config.yaml
num_hidden_layers: 12
tie_word_embeddings: true
init_std_qkv: 0.0625
schedule: "wsd"
decay_fraction: 0.704
Each number is 128 + 24 x the weight over the matrix's rms, rounded and kept within 0 to 255. Layers, rows and columns count from 0. Numbers have three digits each.

# layer 2 attention value, 64x64, rms 0.109, rows 0-63, columns 0-63
132094126100144125096104129124117145102129100161133116192152145083176143115134124122148135104101097123088125155190086135099138160150138081125152092122141110139112130154150118138128114112124154
132112134126125164132109140115123123161146176104115138099135100139060113146128084164110135094165124119161126133067163150142118128103123128127139131135124154169149151116147120135094099146139113
156104133147100142140143094118147161131190112140129153175110095111151110088138119164147122138164135094170120116156102087132154146120112109134088140118134121102122144131134113151127123142091095
116101139157132114115135180141127125168164120101118131113129130139089123145117102167119150076138123102110157118109141115105156093129130180141112122152116124142158148128141117118124113113122104
127144107122108076126103136105132155127136120149152144145114163126174141102148133118131122118114130104067137128170098152144112161137088098132096158160162113045104123135128127136169124132120121
135099109121129137094110137120139167102125164149157125141129110120113137127152115134160107120117127101092128128133122156092118147148121111103108118141159158129136173139150131146139098142096109
145171146111145113129130113125134135114068103126123104154118127116164100141106141118135094157112132121134113105153162144115144105137100121123140118107125157133139145112118148138131122118123116
149122123157110119123104118101138133106168138137117151148135116112135104114136105139132141130164105149141131094133175176171087105121090107095189139135144124130119143136116140111111110125115112
136115116150130103099117124110165120122136074153105149112150135125162136126131104124084124107132141146138169140115107179123098120126123144120155134143115104105126166109135119117163146111132127
107145145155180100122140138124132129139085106120115128146129098133131138145096136125131117124142117129128122153147138146138128150105128120139098121121121144142136130136121133153129107166106142
131161107081149122095092129138121155137133131072150147144104130155140076127093115073139123181081139093140118110152151108081176144134127118142106134108143095074129093154109157115154168158141131
148111164093223154102158085121135135113108133086090135187149119134160151150115175076111143209071097136111120146183079108102154106154144116174129134078081097113122080165093089123120213113171135
114125108147110120107105182153116146149155142137122111117104104138094134112163117141144127108139124132161141149120084137150120152124122139103094114168100162151121129164159134159092065160133129
121162139120142093151169112123142144129106103132140137131134114111131103133112116110142092146077119124145102137168157135138107123146130129112136103119139119136146121138123147149162147109146127
170107125108082138161136123109133143110099143122140126120156135106148148063186124188155126156186109116102110099154146117155097107092114058146164145126147158110142128108157120110112118135124102
134143116159161132129134097128128124102140141125119141140130110123139111133121124069116129153102129147152128177133124126129103129184162153093138119099121079146122127147101136128135146131143147
144149094088120149116120157139133170151145151096094116128133095139097147098164084147109104096132147103167131166087146119097136127099129147095174151122133143112149146089162139135135129131115133
147134163147177123174122124152094124134143148121106155118158116084106122129090083151113086144131117145144172154132074098136147146173137096167113093107149109137120108133136146134116113177118099
123106146151095098138088131130088114143132117167182166108134203125133106156137094120105107163117097149102158097154074158144121154137141064171096074194160123126120098170150119107129105130179094
124176119143109099129120164154126154129121129137105096070135128139097128106166084151120080104134141128143144148120118129117105108141120157111129112151138141095159136101173167149138116129111109
152116109140127111116180122125158095099082074112148172157169128079138161103076126163113119194089090164115144135130085161138110173058140087189130126090158117117120081143149153079186117152162142
131114122127122132127145123140141095110097120080144126101144110124147120089096113119153173156121144116128112131122146098105110125150147165158098135113153081117142087153138168089151135141132159
109106113108120184105153134117155130143121152104138111141139084133103143148114107161148164048135141092145090159078189141083132147078126169101138141110127133148164158093151116128144104106121162
141111094137137125111140147133161128138128156121116132118132141137103124153123085148101099155086128161124175118088111153111095125105152149118136132135122141139141114112139119100170124114170082
118142132106084181131142111128131125116102169133174101113115166146086133163165172142135133139103142111132100126104110123105145140122122155135081114146116167124144126127160115129115110091181136
142128138134152113117126147109127130153128141131100146163118126119114143145097108154104106108117119128084158138105120138114139144120111128154114152124154132138125138111122116132147118121108094
172143127109083158110116138129125112091082104122146135104137143104147134079148149134132126175154123145131132115122130137099142109117105095171159120110116129132135144127148146082105131130155129
150136085130131117088127153116136144132163147096120142169110117149108114118136149116127156142088101105108116154145123148154121143115127135113126174097120119112122125148108122139144136132151138
110122143170127166173155035096129130093151163154152142137145144138130131173151160114116130117170113130139102138146115134158101140097124105098109117113112111073122123099106078124124135114137138
116162138080135122159120150133104124152123122103134158100139137106128148113119125107120134103118148125132144148115163108107162122153111134144170130134131087114127124123124140103121163123144154
148107140093167140094132163143137144166076133095087100133122092143137151112152106120119118140117145107131141155109126107064144099162154162153112137141115138174165150129152105143114147116132105
118108114113093136138129107141166115108139082184156107108151161104171102142113129170157125111132141155170141085151101160148113160077120095111149093122105154112112127101149128128160111122148133
187096104111106172103153159145140142116110190128121100164121114131143136114137121106122146125103101150118164147083084112100107078112152177133146126104139153123114112106156080112143156061151104
135112134137161122157146136102179127139092120111118151130114108119097124113088135136111141133101107133117101132166132117148139119133136124147123144109105111155113144157103128121093116163118149
146148140149136135099114138146146150065160133120143146155136137090094138162106112139132087146135088141136157146128070173131150146112091112096113090123112143121133127152168134130145079129150122
118132134153130119133144126123117125130120135115114184092140110126134141133115119067123106178131103137146121102134106147143126156167097086147096150138109111116123099157110143130110096171139099
119144127134134113130129153133104108117144134123152149111154149123077136133134089138135110110126119093113141137100127146118136132126116152126104113107133123117161137131133146136159091123120114
129159121177100084161144118134103121126144118117133137123122145118089099114149127098132107131183137114188133134081146141142154097133091170056113152141072125132151130151114144130097108123143114
139145121146102110151167129088135125124120120130143153141113118117152104101113145085133122124145163101140092144091150151132098162135125118083126180137106099140120169133106149135135121152105155
100208175137152101179128117118115109118113138097068101124157161093109152138091206120081060137121102178136137134131089156168146128097143145136130131099100138107116097135097097146128092145174178
146076091178128168154138083096160146129089118111151173103132096145163104140117103114119147116107130147124072131163150089155135166166145077141142126147148083165130097117103124128107084167124103
069148149097132080113123128156127115108116078187068088139139194096138184104113168177114119104112153155108148148171129124161097142116110133168156106108142133153126105093121117119132125107136152
136140130127103116124108147124119117140108068143137140173096111113194097129113118132127171128132129133153135167122153149118135150083140140127112146156114096150115192124120108086111131113140151
110125127141081172183143119126074113116154148140149153062103146147085128118154123147150153085155141120107093089117138129168102149165112119146153128140121141132108088141110137137149134157095091
204098130153106176106128138104168123118126153116113162172131086173148119116100091142115168089142181119168125134092165091115111116125067157121207128096139125129129150091123170092157173095097099
123159106104041124174168106109151161084135148142127107100110155074116128089170202145171091169165152132136124122099109143145077125098114102096126144153100145105105115148188113124140153121129158
154103116146161124109117112147104133150164107148139125122104108136180105150105115096116112128093102131090135108183075111123141122188176101078134113148138113152109112161127156139148152128126132
141094159145145167165124089097098101149149140142129171156132117171111165154103101143111156129119121141137121097136113089133138126103159120141136113097145143118096097137094135130107137146103085
174089151147153104136147102116147130129106112150111154153133130127118152146107112128096122150104074112128140136172088167145113130135124104121092104131113123153134165154142127145102110134145102
111138124161162113071076123176111115144167144078097101121147128155122138159120139094112102124159105159124154091162122141153157124172092118110149112113137156115136069142085144153134124130180091
100152106138074120119124108138124109121159130090128120078128147145121106149143117107178141187103125161190131091127100145199153103155143119104125092167109126124101069177139155133101118094181106
123093090149151161179129127139125143143156150122172138115119106125083112105132135142134129094123126130097096132147121065130153125167170130101146137112144120153120090151106122146119106163108126
136117128121154128087088127153123113129152156122144115151168119144123136158090105119135132115081118121134147138161071123161132145165148105108139086102168118125122102148134164162134120119140129
123110148161136109164149084114099130116080109188123094140120146137164130115146166114126153084170143136087085129186183132137091125142116152096129160128094147171148123122087106145106134106112152
102154138149142137124143143104145127136085105156114164142108121127135160140119136094094123119103093162083118141179097127145128139132131120160123140106130106148097113169112124107113137125126142
130138096158089069119142081115188150094105108120116127158178148109127140117138136108134076158131152135166124159141158156144116121104083122053128122116164109127153122097137142143126085079160109
120078139098186078127108143141150110145168112132095134126145141119077149092070105199127134137093141102114138100174156112134114128148112118150146101094148140139136136119102173143136119167096111
121114127118164131135130126143152148167127105107145134159137094115103137111118140143098122098139113101121112164136128091109164130115122106148117143104131109119130151109120096131099121161137127
129114168117102146132166088155124114112161121163130115157140110152121158107104141127133152084125174096172095151126096104161112126149108117109171120111129129127099130102130139156123160103109127
105136118130101114145134121121108104153133110149133130156127144142141141116142134125144158135125143140143133137128139105143128115100165152117124141116140119136111111137106123117105139097136123
147141140139139149127152075112130138104073161108148050152153146149147118161165134097113119080150145115128095166094134136127119111106158151092136129116106145117171130096136097156125113100142171
133091121111139107140136066124131123166131094126154110145149130145147146127139158148130143095140133076092091138171140120141119158136148067110115123133139111137139159119125122165127126137146132
102135131111138117113158122130143145137116095159145114145122128132114140100147135126121140078137157087103090157143136113133118120153103125116145146112106120136131148132138146130120160123101159
153094074132133147101130104139136172162128130108159103120093149151119097153197094132132144106161101103097137118121138130129138104154132114106120109160100145141162120146160121121119141144163086